{"num_hidden_layers": 11, "hidden_size": 448, "num_attention_heads": 7, "num_key_value_heads": 7, "head_dim": 64, "intermediate_size": 1792, "vocab_size": 8618, "hidden_act": "gelu", "norm": "layernorm", "norm_place": "pre", "norm_eps": 1e-05, "positions": "rope", "rope_theta": 100000.0, "rope_fraction": 0.25, "qk_norm": false, "attn_scale": 0.125, "bias": "all", "tie_word_embeddings": false, "parallel_block": true, "init": "trunc", "init_std_qkv": 0.0229, "init_std_o": 0.0, "init_std_up": 0.0229, "init_std_down": 0.0, "optimizer": "ademamix", "learning_rate": 0.000406, "beta1": 0.9, "weight_decay": 0.99, "lr_head": 0.00527, "max_grad_norm": 1.0, "warmup_steps": 431, "schedule": "wsd", "decay_fraction": 0.345, "decay_shape": "pow", "final_lr_fraction": 0.0, "batch_tokens": 65536, "max_seq_len": 1024, "doc_mask": true, "train_tokens": 448200000, "max_steps": 6839, "dataset": "wikipedia_en"}
Each number is 50 + 15 x the weight over its row's rms, rounded and kept within 0 to 99. Layers, rows and columns count from 0. The size before them is the row's rms in percent of the matrix's.

# up: layer 4 MLP up, 1792x448, rms 0.0209, rows 106-158, columns 128-191
# down: layer 4 MLP down (transposed), 1792x448, rms 0.0143, rows 106-157, columns 128-191
up106 214:42 43 48 34 56 26 38 31 76 48 51 59 22 31 69 61 41 64 71 32 52 58 17 68 71 43 32 30 65 11 51 66 80 34 58 24 71 63 59 60 62 56 82 34 71 33 39 61 45 50 69 67 39 57 52 60 23 43 38 74 28 40 47 43
down106 232:62 26 58 49 48 46 51 68 34 27 60 57 52 65 23 53 44 44 33 67 47 78 73 46 45 45 78 66 32 78 47 49 23 19 75 46 30 25 46 27 31 47 00 51 51 66 41 65 41 39 35 70 80 47 60 32 67 56 74 57 68 56 68 53
up107 061:40 46 43 27 71 45 50 67 58 42 45 31 39 59 54 47 52 32 76 44 45 48 62 43 32 29 69 62 56 40 58 60 46 78 55 74 67 39 56 73 69 48 69 73 53 56 36 40 52 86 59 67 46 37 69 50 30 75 50 64 26 80 44 41
down107 054:56 47 44 63 50 40 58 36 41 68 21 53 58 64 61 37 60 39 28 80 75 60 64 55 55 48 18 29 42 67 57 66 60 27 13 37 59 25 48 55 30 51 51 23 46 34 80 41 46 37 67 45 66 58 35 45 63 18 56 25 38 72 66 56
up108 208:50 33 43 38 38 61 40 69 52 66 27 35 50 51 58 50 66 57 61 61 42 45 58 51 56 26 27 37 32 74 27 61 33 48 49 66 69 59 51 63 11 41 44 61 61 65 42 19 79 49 57 47 49 48 57 38 41 55 15 44 81 40 52 61
down108 216:63 44 40 69 32 67 62 38 57 27 60 38 33 53 40 50 65 36 83 50 37 79 30 45 63 25 47 64 43 46 57 59 40 37 26 22 55 69 46 60 31 77 56 34 24 44 29 34 48 55 47 78 65 61 56 49 25 54 45 50 55 64 56 48
up109 122:32 57 43 52 52 48 77 51 71 56 55 69 60 87 62 48 51 32 55 33 20 69 42 41 62 38 66 55 65 30 39 41 18 54 51 42 71 51 43 70 48 31 39 48 46 52 45 22 57 34 74 51 55 50 57 68 49 52 60 40 44 53 40 63
down109 084:28 48 30 59 67 41 26 36 51 40 43 41 45 22 44 44 58 56 37 50 77 31 65 73 37 46 17 61 22 56 48 43 62 45 49 36 41 43 56 64 58 44 62 71 61 43 62 56 53 59 43 55 45 57 49 61 52 50 55 64 54 46 68 37
up110 051:56 46 35 45 49 69 44 74 34 70 45 49 43 58 50 33 37 54 65 63 47 65 39 53 32 46 18 33 66 25 40 33 60 71 66 08 27 47 55 61 34 80 49 53 48 76 52 48 58 52 45 42 20 51 52 34 68 50 53 50 31 42 46 49
down110 050:40 43 63 35 30 53 58 54 83 20 63 54 06 65 63 78 69 53 32 24 54 46 39 41 52 67 64 59 54 36 71 58 49 54 50 54 14 35 65 60 60 17 75 58 34 42 46 61 64 41 45 90 38 31 54 62 36 47 55 45 51 71 41 45
up111 044:48 86 50 62 58 53 21 54 45 48 56 59 57 55 58 77 44 42 53 78 64 44 43 42 43 65 49 55 33 43 69 64 44 79 41 47 55 39 36 69 49 43 50 42 45 43 58 31 49 59 50 83 64 59 62 61 66 56 64 29 50 47 50 67
down111 044:13 41 64 48 80 43 27 31 61 62 47 33 46 45 54 38 45 87 52 34 50 43 32 35 65 21 66 44 35 15 41 31 60 54 73 81 39 75 36 55 42 18 36 59 27 39 51 56 51 53 76 68 67 59 42 28 38 74 51 65 35 41 64 82
up112 049:73 40 34 54 64 74 26 40 88 47 42 49 53 58 47 45 53 56 74 21 46 72 30 42 23 72 42 46 58 37 55 36 58 30 54 60 50 65 47 39 42 50 50 60 66 39 49 59 52 60 34 41 29 35 81 56 58 84 40 96 20 51 62 10
down112 047:49 59 61 44 42 47 51 41 49 31 34 58 42 57 40 45 64 60 25 65 34 40 65 41 75 16 38 48 47 56 24 72 47 44 47 76 51 35 50 43 33 31 44 48 19 07 51 36 61 52 52 49 46 56 31 50 45 01 68 29 63 50 44 60
up113 125:63 61 68 47 48 77 37 73 61 31 35 27 66 52 61 50 53 47 35 41 58 86 53 38 37 66 53 38 37 63 89 58 55 51 44 59 53 22 51 50 19 72 75 67 42 59 46 54 38 40 40 56 38 72 62 53 26 47 45 49 21 43 59 54
down113 115:21 46 47 50 54 27 54 17 23 61 54 60 51 51 54 54 32 69 42 46 58 14 44 47 52 51 50 56 75 32 23 37 27 43 35 54 67 63 65 53 64 39 24 30 42 25 61 45 57 55 67 35 41 56 46 26 70 53 52 35 65 50 37 46
up114 179:64 39 53 69 45 44 40 50 69 54 62 62 62 73 60 50 48 60 44 57 43 57 42 44 88 55 65 64 55 53 63 54 42 47 52 35 59 30 50 63 65 48 42 38 62 57 51 60 65 52 74 36 33 55 34 43 75 72 53 53 57 60 52 25
down114 224:35 56 32 44 50 56 62 49 31 55 47 45 44 40 29 39 68 53 47 24 56 50 58 38 31 60 54 20 49 53 30 56 67 41 42 70 30 66 57 43 55 48 61 60 46 49 59 24 40 45 40 60 44 51 56 48 36 34 43 49 41 46 46 69
up115 161:66 72 51 49 66 50 55 58 28 45 57 58 53 50 67 25 32 43 52 44 48 83 49 28 41 66 57 38 39 56 68 43 47 46 47 26 56 51 38 56 85 47 56 51 76 42 53 39 61 69 20 50 29 62 50 48 44 57 50 35 37 44 57 39
down115 154:22 40 42 61 50 46 49 46 52 75 50 50 49 41 33 53 85 59 61 51 38 45 46 64 62 48 39 51 64 50 42 46 63 37 34 64 65 35 78 38 46 07 49 42 46 56 59 51 51 32 69 37 78 32 42 48 70 65 59 76 50 59 26 68
up116 049:47 43 60 62 55 49 59 60 25 59 32 40 55 54 62 51 32 43 44 22 50 55 46 58 73 33 57 46 48 37 30 53 40 76 63 53 69 16 67 26 40 30 51 47 58 62 54 38 71 66 78 51 61 78 62 42 42 37 65 45 48 27 43 80
down116 046:29 49 44 50 49 43 60 47 43 69 55 74 40 60 46 46 62 34 53 38 51 51 44 37 34 65 33 52 44 50 45 36 65 62 68 53 66 41 67 51 48 54 09 40 47 55 35 29 60 52 29 54 41 55 33 72 53 72 49 83 49 47 55 36
up117 048:50 47 49 57 50 58 54 54 24 70 55 59 56 61 35 65 40 74 58 46 52 46 49 72 57 62 61 69 58 30 53 47 47 46 59 58 53 40 37 55 33 34 46 50 47 66 46 61 60 40 62 64 48 51 58 46 49 29 59 58 64 51 50 51
down117 044:40 33 38 54 65 28 54 63 40 68 59 42 48 18 55 27 59 38 76 76 11 67 42 47 29 40 42 70 39 66 41 55 64 33 43 44 34 36 59 54 78 64 50 62 60 68 60 30 46 69 27 50 66 44 30 41 31 69 49 32 71 42 47 60
up118 154:61 28 71 26 52 57 41 46 19 56 34 45 44 42 54 59 40 57 64 65 87 42 24 61 42 71 58 20 56 21 71 37 70 33 42 54 21 60 63 46 69 40 90 61 41 43 71 53 43 58 62 44 54 13 65 40 52 40 68 68 35 67 73 46
down118 187:64 61 39 71 54 65 67 49 60 70 71 61 60 70 53 61 55 33 30 29 00 58 75 39 52 57 47 56 48 67 41 44 62 56 63 53 70 48 46 22 39 69 25 44 47 47 34 58 48 49 63 73 47 91 45 45 34 36 32 19 64 33 23 50
up119 178:41 57 11 50 42 47 50 62 56 37 56 66 70 72 75 45 59 57 62 60 57 80 44 51 51 47 54 59 32 22 59 58 38 32 62 34 49 78 45 60 43 48 67 38 47 51 55 37 45 25 66 38 40 73 82 61 41 50 51 21 43 38 61 63
down119 178:56 41 69 25 48 58 59 41 84 52 61 56 55 53 43 74 70 70 54 81 48 21 55 54 72 46 28 39 49 52 46 45 56 60 28 70 42 50 54 48 48 35 44 65 56 43 58 60 39 55 55 36 53 50 20 46 48 52 53 65 50 61 46 41
up120 139:61 54 55 45 51 36 51 38 42 42 64 62 64 59 24 55 31 61 61 63 63 57 29 65 21 48 54 56 57 42 32 68 62 84 44 24 48 42 67 65 79 35 41 56 67 58 45 51 68 72 57 52 50 46 48 18 15 72 49 38 56 46 48 39
down120 142:55 66 57 61 48 67 41 59 57 50 64 51 65 56 62 25 65 37 46 28 46 68 53 53 51 79 65 40 32 82 70 17 37 39 60 59 25 55 45 26 50 54 83 48 63 56 46 53 44 42 26 63 46 50 47 65 62 46 48 33 35 58 78 56
up121 121:46 64 13 67 53 71 39 74 49 66 41 33 55 46 55 38 69 51 64 53 52 85 35 29 62 58 46 32 27 56 53 21 45 59 69 35 49 57 36 43 50 52 48 68 65 47 05 30 58 37 68 52 63 74 59 67 60 49 16 64 23 72 54 04
down121 113:46 37 66 14 50 49 60 38 62 27 58 64 49 56 50 46 26 32 41 48 47 42 69 72 32 45 52 64 52 51 62 50 60 43 51 68 44 33 68 56 54 60 80 46 45 60 78 64 46 62 48 35 33 31 39 53 44 46 88 51 87 50 58 81
up122 045:39 10 41 46 51 72 38 62 25 41 70 51 39 61 51 33 50 58 66 73 73 35 39 35 60 59 46 60 52 03 47 48 72 56 36 52 48 60 44 12 28 50 60 33 50 71 74 42 56 66 60 54 43 32 80 50 46 55 63 21 32 72 67 18
down122 044:46 56 62 58 35 41 58 47 51 49 39 25 56 77 34 65 50 41 23 27 20 59 60 61 44 58 71 59 71 58 44 35 67 36 40 57 30 68 68 47 42 43 21 55 69 53 38 64 33 36 44 61 65 35 46 69 35 64 41 77 41 23 51 52
up123 048:33 46 29 64 72 60 36 49 69 48 41 59 69 67 43 57 34 63 53 44 53 56 51 51 12 57 46 55 50 62 67 45 57 45 31 38 43 54 48 37 45 43 51 37 46 29 55 37 47 30 45 47 57 56 64 53 61 26 47 64 21 50 45 56
down123 046:61 65 57 61 39 62 55 69 55 41 41 47 45 41 29 32 55 28 30 25 52 33 45 75 55 62 57 53 73 26 28 37 42 57 66 52 42 57 46 59 27 52 44 71 50 54 54 38 51 30 27 59 37 63 68 33 44 46 59 57 62 57 42 27
up124 179:31 38 68 66 58 46 63 62 41 62 63 64 63 44 74 71 51 41 24 30 62 53 53 53 68 22 45 53 37 47 36 38 55 52 54 62 36 14 59 40 60 13 50 79 44 42 46 64 37 75 49 23 42 06 42 32 57 41 64 44 69 46 44 49
down124 222:60 64 48 49 58 50 37 37 43 44 36 57 46 35 34 40 62 53 61 90 47 46 30 60 49 74 45 52 57 64 58 64 36 50 60 21 77 58 49 59 35 70 63 20 56 57 52 33 67 11 44 59 43 79 62 76 55 57 52 43 33 51 57 52
up125 051:59 34 38 35 44 61 33 72 48 32 55 49 43 48 48 35 51 63 38 66 68 59 34 62 24 53 58 54 54 38 59 54 63 30 26 62 55 38 36 45 32 69 70 48 63 90 61 48 54 47 80 45 44 45 51 69 78 72 65 29 41 76 51 24
down125 051:28 62 44 55 69 42 45 56 60 50 89 54 48 37 57 57 52 21 69 54 53 27 73 48 42 63 33 47 61 48 40 63 44 67 44 32 21 67 73 57 70 37 48 51 25 34 47 61 15 21 54 57 49 54 42 44 58 48 46 41 75 59 51 76
up126 072:56 58 34 60 99 62 23 60 47 43 33 77 82 49 38 46 53 46 34 50 54 47 44 51 69 47 46 35 50 69 34 59 05 67 29 01 46 29 44 59 57 59 53 62 49 86 46 41 39 50 29 29 44 48 62 37 44 41 34 50 43 29 52 77
down126 055:32 43 72 57 34 62 63 47 67 51 44 53 42 54 70 50 54 62 72 42 33 70 58 36 37 50 46 41 53 39 34 54 74 55 62 60 80 32 28 53 54 61 44 39 51 26 34 49 49 61 58 35 47 69 48 49 39 38 63 55 41 41 36 40
up127 051:32 69 61 39 63 69 39 40 42 54 59 51 49 53 42 51 50 38 41 64 45 48 51 20 67 79 31 57 25 53 37 90 45 67 53 62 55 57 27 31 68 31 58 55 49 60 38 62 63 41 39 50 45 87 53 60 21 56 53 41 78 68 42 46
down127 050:60 53 50 70 67 57 43 40 87 46 66 67 43 44 60 35 53 76 50 62 15 59 43 61 47 42 66 50 57 29 76 22 51 39 50 50 29 51 61 56 58 64 48 55 57 36 56 51 35 75 64 57 56 43 56 44 67 37 52 30 50 24 66 74
up128 051:58 47 44 75 46 23 63 64 59 52 60 59 31 52 33 83 56 52 78 16 36 58 46 30 10 48 44 57 35 41 60 39 55 27 47 50 38 13 48 46 38 82 56 46 15 81 60 63 58 71 33 74 44 47 58 37 46 38 35 55 32 31 56 81
down128 049:52 65 54 52 31 44 55 57 38 61 53 34 53 52 45 15 23 42 34 42 57 58 31 33 63 67 87 63 53 65 22 35 64 51 64 82 34 50 51 48 39 19 27 43 62 61 54 39 41 58 19 52 58 73 76 60 48 37 49 52 58 75 29 58
up129 047:71 60 08 46 46 61 61 64 37 55 53 67 44 60 38 48 34 66 54 53 51 50 51 56 71 77 38 45 66 38 43 61 45 51 37 54 47 50 52 50 74 59 52 53 38 64 41 49 49 27 41 42 51 63 61 55 19 67 27 44 65 34 41 40
down129 046:31 58 62 58 61 62 42 67 56 57 76 36 35 29 46 44 55 82 43 67 55 60 48 50 60 66 56 64 34 59 44 33 62 48 55 35 61 21 59 45 67 72 59 52 52 41 40 52 33 82 48 62 56 46 73 55 30 29 41 45 41 72 53 42
up130 100:56 34 57 32 46 27 49 59 74 54 46 55 61 62 45 43 38 42 31 45 49 43 33 37 49 58 68 45 31 44 58 58 43 68 52 43 56 81 48 86 65 47 43 61 59 28 24 39 71 35 70 65 33 26 46 31 61 73 26 19 55 50 69 50
down130 077:41 67 41 70 27 57 47 30 28 53 53 48 56 63 60 53 54 66 43 44 56 46 47 68 38 50 58 37 51 65 53 59 62 56 43 59 50 31 43 47 57 75 54 35 51 89 73 50 37 58 64 22 57 48 53 43 51 46 64 59 41 58 33 44
up131 150:51 27 64 57 49 58 49 46 42 72 72 57 49 51 75 46 45 41 72 49 48 31 47 54 46 57 65 39 42 44 58 34 42 46 49 35 39 55 44 67 44 65 24 67 39 53 37 66 31 69 72 67 59 41 62 26 51 48 39 36 52 54 48 53
down131 158:42 80 54 29 62 41 46 55 37 35 30 52 40 35 39 62 54 56 21 55 50 70 33 47 54 55 38 66 42 41 42 44 47 56 47 44 36 32 66 73 50 55 71 56 57 43 70 43 72 19 41 47 45 78 32 80 28 54 42 74 16 52 68 47
up132 048:65 64 47 50 43 29 71 29 74 42 33 61 47 48 52 54 75 57 63 54 61 54 59 29 80 51 57 53 39 51 76 51 35 36 48 63 52 61 50 45 42 65 62 55 33 30 66 50 45 82 71 49 53 47 50 55 60 57 25 49 56 41 53 67
down132 046:44 58 35 55 49 45 71 46 38 72 39 43 61 67 19 51 23 39 25 63 38 50 13 82 54 24 53 49 49 45 50 29 49 38 72 73 75 44 32 34 60 59 42 47 56 59 80 51 62 53 27 57 66 62 75 50 39 60 69 30 44 38 39 39
up133 163:34 54 50 66 51 58 56 74 29 64 51 77 42 37 06 34 61 63 64 65 43 52 39 52 85 37 50 68 79 43 73 56 59 55 39 74 50 33 53 21 49 52 76 55 47 78 55 50 58 32 42 39 47 69 67 36 47 46 33 47 48 44 55 38
down133 144:75 42 63 43 60 43 35 32 74 59 51 15 75 54 74 57 40 38 34 43 77 33 58 48 49 70 50 39 13 47 28 48 38 55 56 30 56 49 33 70 57 46 39 35 62 53 45 45 45 58 62 41 56 38 46 78 59 60 58 60 57 50 65 69
up134 160:64 50 32 77 53 54 42 58 35 56 61 76 58 60 74 26 37 57 46 28 42 77 47 49 40 39 65 40 62 55 52 49 55 53 66 41 63 79 27 52 51 45 53 51 77 44 60 31 65 49 43 55 26 74 56 19 37 68 45 56 67 36 73 57
down134 149:29 55 71 27 34 42 52 44 61 46 41 35 47 36 25 71 43 61 46 63 53 35 46 62 57 40 37 56 35 44 38 40 33 46 33 71 57 44 73 61 61 52 52 47 34 72 33 71 41 63 57 50 76 22 37 88 76 44 44 44 29 62 24 41
up135 051:51 62 42 49 41 51 37 41 56 48 62 56 82 49 49 42 48 56 33 23 44 38 46 42 47 24 27 51 43 49 38 46 54 46 41 15 59 49 24 75 66 46 43 41 52 62 39 44 41 03 53 30 54 30 46 48 58 40 55 38 69 45 41 51
down135 049:49 52 43 58 40 47 67 84 62 55 36 50 21 43 47 45 55 10 61 38 43 66 67 55 26 65 54 60 58 65 55 54 43 21 69 61 27 49 71 43 24 66 57 90 66 46 53 30 46 70 41 73 47 51 55 48 34 38 70 52 50 42 77 51
up136 050:24 71 50 87 47 41 75 17 64 53 40 50 56 77 38 65 61 36 60 33 43 67 48 34 69 39 49 57 46 63 29 46 74 77 48 37 59 48 41 33 63 14 52 53 36 51 43 57 32 60 74 58 50 45 27 49 73 36 29 66 72 58 47 76
down136 049:58 75 60 40 49 68 66 40 40 77 54 56 67 51 45 39 45 48 21 53 47 61 25 51 48 63 44 49 54 70 64 23 49 32 64 47 64 58 35 47 52 57 36 28 58 39 45 54 52 65 00 22 48 65 62 48 34 46 83 58 55 47 43 52
up137 048:42 76 52 64 52 44 48 51 67 28 43 45 58 70 40 85 54 47 17 40 44 64 60 30 27 44 62 68 38 48 57 61 58 58 59 48 51 47 57 75 48 58 48 55 72 67 37 41 58 32 37 50 42 49 42 36 38 38 41 47 73 58 37 70
down137 047:46 47 55 47 55 56 73 57 39 26 39 52 48 38 73 00 40 41 60 40 66 51 30 49 54 46 70 41 68 30 33 51 55 44 26 46 46 61 93 62 45 43 77 33 43 40 65 66 55 66 52 59 48 52 58 64 52 50 34 35 72 48 66 61
up138 189:46 62 53 53 65 39 33 61 58 66 45 58 64 64 43 47 39 38 76 46 57 32 51 39 64 49 58 57 64 77 62 49 40 37 49 52 43 35 38 58 73 59 58 66 49 65 72 39 65 67 51 60 28 42 65 25 76 62 39 73 39 67 45 48
down138 201:54 39 52 36 45 62 69 49 67 57 60 46 50 47 35 45 62 50 68 56 22 65 30 45 34 44 37 35 31 21 57 52 68 82 66 43 37 72 81 60 40 30 46 46 39 42 25 38 19 51 61 44 60 54 56 43 32 51 55 30 74 49 63 33
up139 140:65 56 53 56 53 55 64 38 67 10 36 43 66 85 71 30 21 37 52 72 35 56 40 59 29 46 43 52 53 49 57 37 64 65 60 62 46 39 51 60 58 43 51 41 40 65 53 47 29 54 55 72 63 31 64 59 29 42 53 47 41 46 49 31
down139 146:16 35 34 38 56 53 48 62 28 78 67 54 53 27 40 71 71 66 61 34 68 57 48 41 65 45 59 64 48 53 33 54 50 56 47 44 64 53 47 49 53 43 34 60 52 41 63 41 84 61 28 15 43 58 31 37 55 65 58 62 79 55 53 62
up140 055:36 14 59 44 53 44 60 36 47 18 29 58 50 41 51 50 50 35 42 69 50 55 51 48 49 49 56 51 55 30 44 56 46 57 66 54 60 51 53 00 40 53 61 46 30 71 66 58 58 70 72 67 20 72 73 49 56 37 54 07 34 43 45 37
down140 049:62 59 30 15 27 38 13 51 41 47 71 55 45 50 52 50 44 47 79 54 65 52 64 31 37 71 09 44 64 89 60 46 32 86 47 21 48 33 64 52 57 66 46 57 60 33 45 70 53 53 68 30 58 29 40 72 57 60 54 56 44 48 70 47
up141 050:34 12 59 44 53 48 48 45 40 58 53 56 53 59 72 40 39 48 58 51 59 58 29 54 57 34 86 30 34 22 47 59 69 43 44 68 43 41 71 34 58 52 41 61 59 49 69 31 65 51 47 37 26 31 37 45 30 64 59 47 35 37 49 27
down141 046:52 58 63 39 57 36 54 36 69 32 50 45 43 45 52 19 99 45 36 03 60 56 69 40 44 42 41 62 62 79 65 50 23 64 22 60 51 48 79 47 45 27 43 41 47 66 25 44 36 49 70 53 51 19 56 63 59 41 59 43 48 70 24 60
up142 050:58 50 22 36 56 30 55 47 25 60 34 68 83 32 48 70 02 52 68 24 57 62 48 28 55 47 30 54 42 59 54 52 35 48 62 69 57 57 30 21 30 53 40 49 41 34 35 54 76 45 53 39 32 72 74 31 46 42 30 52 57 75 45 51
down142 049:32 51 41 67 52 62 40 48 70 57 55 43 44 45 58 50 77 70 17 55 39 34 47 52 67 39 87 46 47 39 65 40 43 35 48 36 46 63 40 68 50 17 44 60 51 60 50 22 41 21 52 68 53 49 35 62 50 85 55 33 37 59 41 70
up143 047:41 44 24 39 43 57 69 53 55 42 30 41 59 41 40 60 47 43 24 59 39 51 48 51 74 68 40 53 43 73 59 73 40 42 42 62 56 38 49 45 57 65 56 51 44 59 18 50 48 15 40 40 46 36 69 48 43 47 45 29 60 45 53 78
down143 048:02 49 46 29 58 46 74 34 31 63 63 46 39 40 52 35 48 43 39 49 31 61 50 42 42 56 64 57 76 48 64 38 64 22 41 37 33 65 49 60 52 46 38 70 64 35 76 42 61 57 42 43 67 67 35 51 38 46 30 45 45 51 93 66
up144 188:63 50 57 25 41 62 46 56 44 67 45 59 42 47 57 72 32 18 56 50 48 26 66 46 43 18 45 46 55 59 75 49 83 50 69 55 39 38 50 52 38 33 47 42 22 50 30 49 50 45 48 47 39 23 42 25 60 44 74 56 72 74 28 39
down144 258:41 60 54 58 75 35 53 61 27 50 44 38 59 50 45 39 57 99 54 39 46 54 49 62 68 69 33 70 48 46 26 48 24 33 46 45 54 66 50 57 67 78 57 75 74 38 37 34 40 72 51 45 50 79 60 77 37 63 21 52 32 30 68 47
up145 101:61 57 33 44 70 48 38 44 49 56 58 67 45 65 57 42 60 66 63 19 17 73 52 29 41 48 55 49 43 61 55 29 36 57 45 51 42 66 42 81 70 28 33 32 54 48 40 44 67 29 67 37 26 59 62 59 31 39 44 45 68 77 43 53
down145 087:46 44 68 67 69 68 65 41 64 53 52 52 46 44 45 51 31 60 34 67 80 50 57 72 57 61 54 55 76 23 50 80 56 46 33 64 36 51 77 39 37 55 58 44 53 51 58 51 44 63 52 53 62 45 18 17 35 57 53 53 44 38 52 50
up146 042:36 79 50 60 51 48 46 64 42 38 49 80 69 72 60 32 57 27 67 58 31 57 38 54 34 51 44 42 44 46 21 55 37 45 47 28 32 59 38 76 64 43 48 54 40 84 35 47 49 39 51 32 76 57 57 57 38 61 62 35 53 63 33 52
down146 046:53 37 73 34 47 52 47 25 73 53 56 66 50 76 55 53 31 71 36 34 67 50 44 47 24 73 50 51 43 60 79 34 55 58 89 64 50 54 63 64 42 36 57 40 84 43 33 37 85 74 54 57 30 52 48 46 55 42 77 54 50 44 41 64
up147 131:44 54 57 55 36 50 48 54 31 30 31 52 63 64 48 46 20 48 46 51 45 38 56 52 46 56 59 63 42 38 41 49 49 72 37 58 32 13 50 54 56 37 48 58 44 53 52 59 63 28 57 42 55 63 86 49 32 46 33 27 62 36 38 71
down147 108:47 44 24 43 75 40 29 52 64 77 75 50 55 36 48 68 54 69 42 37 57 68 41 47 49 32 37 56 39 64 42 35 30 52 68 55 71 59 54 41 69 80 44 34 70 46 44 33 45 50 47 69 41 48 41 38 64 55 44 55 39 61 50 40
up148 051:30 37 70 37 44 51 53 22 19 45 48 73 87 52 51 66 35 61 33 56 39 64 44 43 67 74 64 61 43 66 55 35 66 62 75 33 73 37 58 45 22 43 55 39 44 24 58 55 61 49 36 51 32 58 69 45 65 44 64 50 99 73 50 63
down148 053:35 63 50 43 67 65 12 58 45 51 53 37 49 33 60 56 78 87 46 72 35 52 37 75 25 27 56 54 49 60 75 53 32 69 44 38 44 50 42 40 62 61 43 60 76 78 63 49 56 35 62 55 72 77 41 47 70 85 37 54 36 64 49 57
up149 079:78 51 50 56 44 31 54 56 44 31 34 47 39 72 58 54 41 65 62 38 28 52 49 37 27 40 56 36 53 62 39 70 38 44 31 29 60 36 49 71 23 77 36 45 56 48 14 62 61 61 53 23 61 62 49 78 41 54 51 75 47 62 35 48
down149 071:18 53 78 20 62 49 41 30 54 59 63 39 65 34 34 54 43 36 53 37 89 70 56 70 47 46 22 59 55 44 54 38 67 33 53 65 32 52 56 56 52 44 62 60 37 47 84 32 57 05 36 72 44 49 53 17 61 54 35 35 76 21 59 67
up150 091:65 61 31 67 46 68 64 64 40 34 47 52 80 43 49 61 44 46 50 37 46 44 43 32 46 68 28 43 48 44 56 32 47 41 59 46 42 69 58 03 79 33 50 62 67 20 49 47 47 64 23 03 19 47 62 37 64 57 70 54 39 45 55 23
down150 075:60 46 29 38 60 46 30 49 76 35 71 62 34 70 39 51 54 28 43 49 52 63 70 51 57 59 60 59 44 24 65 66 47 49 68 62 67 46 55 66 56 61 56 43 47 59 46 54 66 49 78 60 94 53 39 59 38 53 51 58 25 70 56 74
up151 044:35 56 35 51 65 54 35 39 59 40 59 70 64 65 52 57 21 43 85 70 37 31 55 53 56 56 67 54 28 51 59 50 54 43 36 64 62 39 55 28 76 53 51 55 56 36 51 40 52 26 44 48 47 41 68 35 67 64 62 50 54 79 56 72
down151 047:40 53 61 62 37 62 36 59 28 50 31 79 56 52 52 36 68 45 18 32 47 70 43 28 46 45 75 46 78 66 15 45 55 48 44 81 42 60 57 25 14 44 55 49 30 29 51 45 74 37 69 66 59 47 51 52 38 49 50 80 39 07 54 60
up152 182:93 75 59 65 37 81 29 58 34 30 52 45 45 82 47 74 52 43 70 48 58 53 47 36 35 88 59 50 56 52 62 42 75 44 77 43 60 42 46 58 26 65 51 45 47 29 37 27 55 45 39 38 60 60 62 28 39 23 40 47 65 61 51 58
down152 232:26 30 47 40 79 46 73 39 28 75 44 48 73 35 61 35 54 69 26 55 40 33 37 37 49 35 43 56 42 24 34 68 45 70 45 53 56 57 14 57 78 38 50 49 60 81 56 78 60 59 74 48 43 45 46 68 66 58 29 41 36 41 41 49
up153 112:52 52 34 32 51 35 42 63 63 60 52 52 63 66 35 56 40 51 51 50 35 50 63 52 66 51 64 59 60 67 34 37 61 48 51 48 54 36 62 92 64 56 37 46 66 68 46 50 48 60 43 51 61 57 67 48 51 45 27 65 73 57 53 63
down153 083:49 53 62 46 38 71 61 32 43 15 37 45 59 51 45 39 43 33 41 43 62 47 29 71 36 49 36 40 41 65 55 48 55 47 80 32 25 74 46 35 43 39 78 40 69 63 65 61 44 76 57 59 58 41 44 61 65 43 55 57 46 43 42 46
up154 045:39 46 44 50 58 37 61 68 58 21 35 46 35 79 67 44 23 50 55 26 58 39 52 44 55 58 38 61 30 74 80 52 43 68 47 68 35 19 59 16 58 55 57 41 64 80 40 54 55 25 49 68 53 45 40 44 52 41 30 42 36 68 65 46
down154 045:49 50 65 55 12 75 44 72 40 66 60 61 44 19 51 62 32 52 51 43 41 40 68 46 45 99 48 37 74 37 42 55 69 37 81 49 43 83 62 62 63 54 47 41 64 57 71 47 43 32 48 59 67 18 76 37 62 49 50 50 59 24 51 67
up155 046:55 35 43 48 87 50 43 55 40 52 59 65 58 64 23 70 35 57 48 45 32 36 35 48 16 52 39 58 51 24 39 68 45 81 33 57 34 57 53 40 54 28 61 32 56 26 49 49 49 57 35 38 52 43 56 17 43 39 55 58 45 33 57 62
down155 046:56 73 54 69 34 53 45 72 75 23 54 64 54 48 53 17 72 69 65 48 51 46 55 50 54 57 70 49 53 65 46 41 62 37 34 76 31 62 61 58 51 55 37 67 36 70 36 41 29 29 64 87 30 59 66 33 31 54 47 43 57 61 39 44
up156 047:52 46 51 58 65 44 55 49 52 46 53 40 83 46 63 61 27 69 91 35 34 68 57 41 75 25 80 56 04 06 57 63 47 90 60 73 55 27 38 57 33 54 49 51 48 57 46 51 69 55 65 27 65 78 57 24 52 60 51 31 65 74 49 80
down156 049:35 49 28 68 62 71 53 50 74 80 33 39 41 52 61 29 53 48 39 46 61 52 52 58 32 52 17 57 64 28 51 41 46 47 43 62 61 40 71 61 45 59 24 42 52 25 66 55 55 47 53 65 46 19 48 67 76 29 39 47 58 59 49 59
up157 048:47 34 40 48 44 31 47 47 58 52 43 64 62 82 60 60 36 60 65 29 58 86 43 62 46 25 47 67 55 86 54 45 49 41 65 65 69 30 48 64 33 30 40 46 53 68 46 50 64 68 43 76 15 65 64 50 68 46 53 74 51 64 49 58
down157 044:62 67 54 60 66 71 41 65 36 72 37 42 77 26 55 61 63 55 32 75 51 43 41 42 39 83 12 62 63 66 33 64 62 49 68 28 56 78 67 53 45 73 57 53 58 49 58 52 41 28 18 28 78 26 54 48 43 71 69 45 42 14 43 61
up158 044:61 56 35 35 22 47 29 27 57 56 42 58 33 53 71 40 51 48 37 32 57 59 63 34 75 47 62 53 65 62 32 50 45 32 33 79 43 30 47 60 56 46 26 44 54 45 29 15 67 55 55 66 65 60 36 67 28 42 15 43 52 07 54 46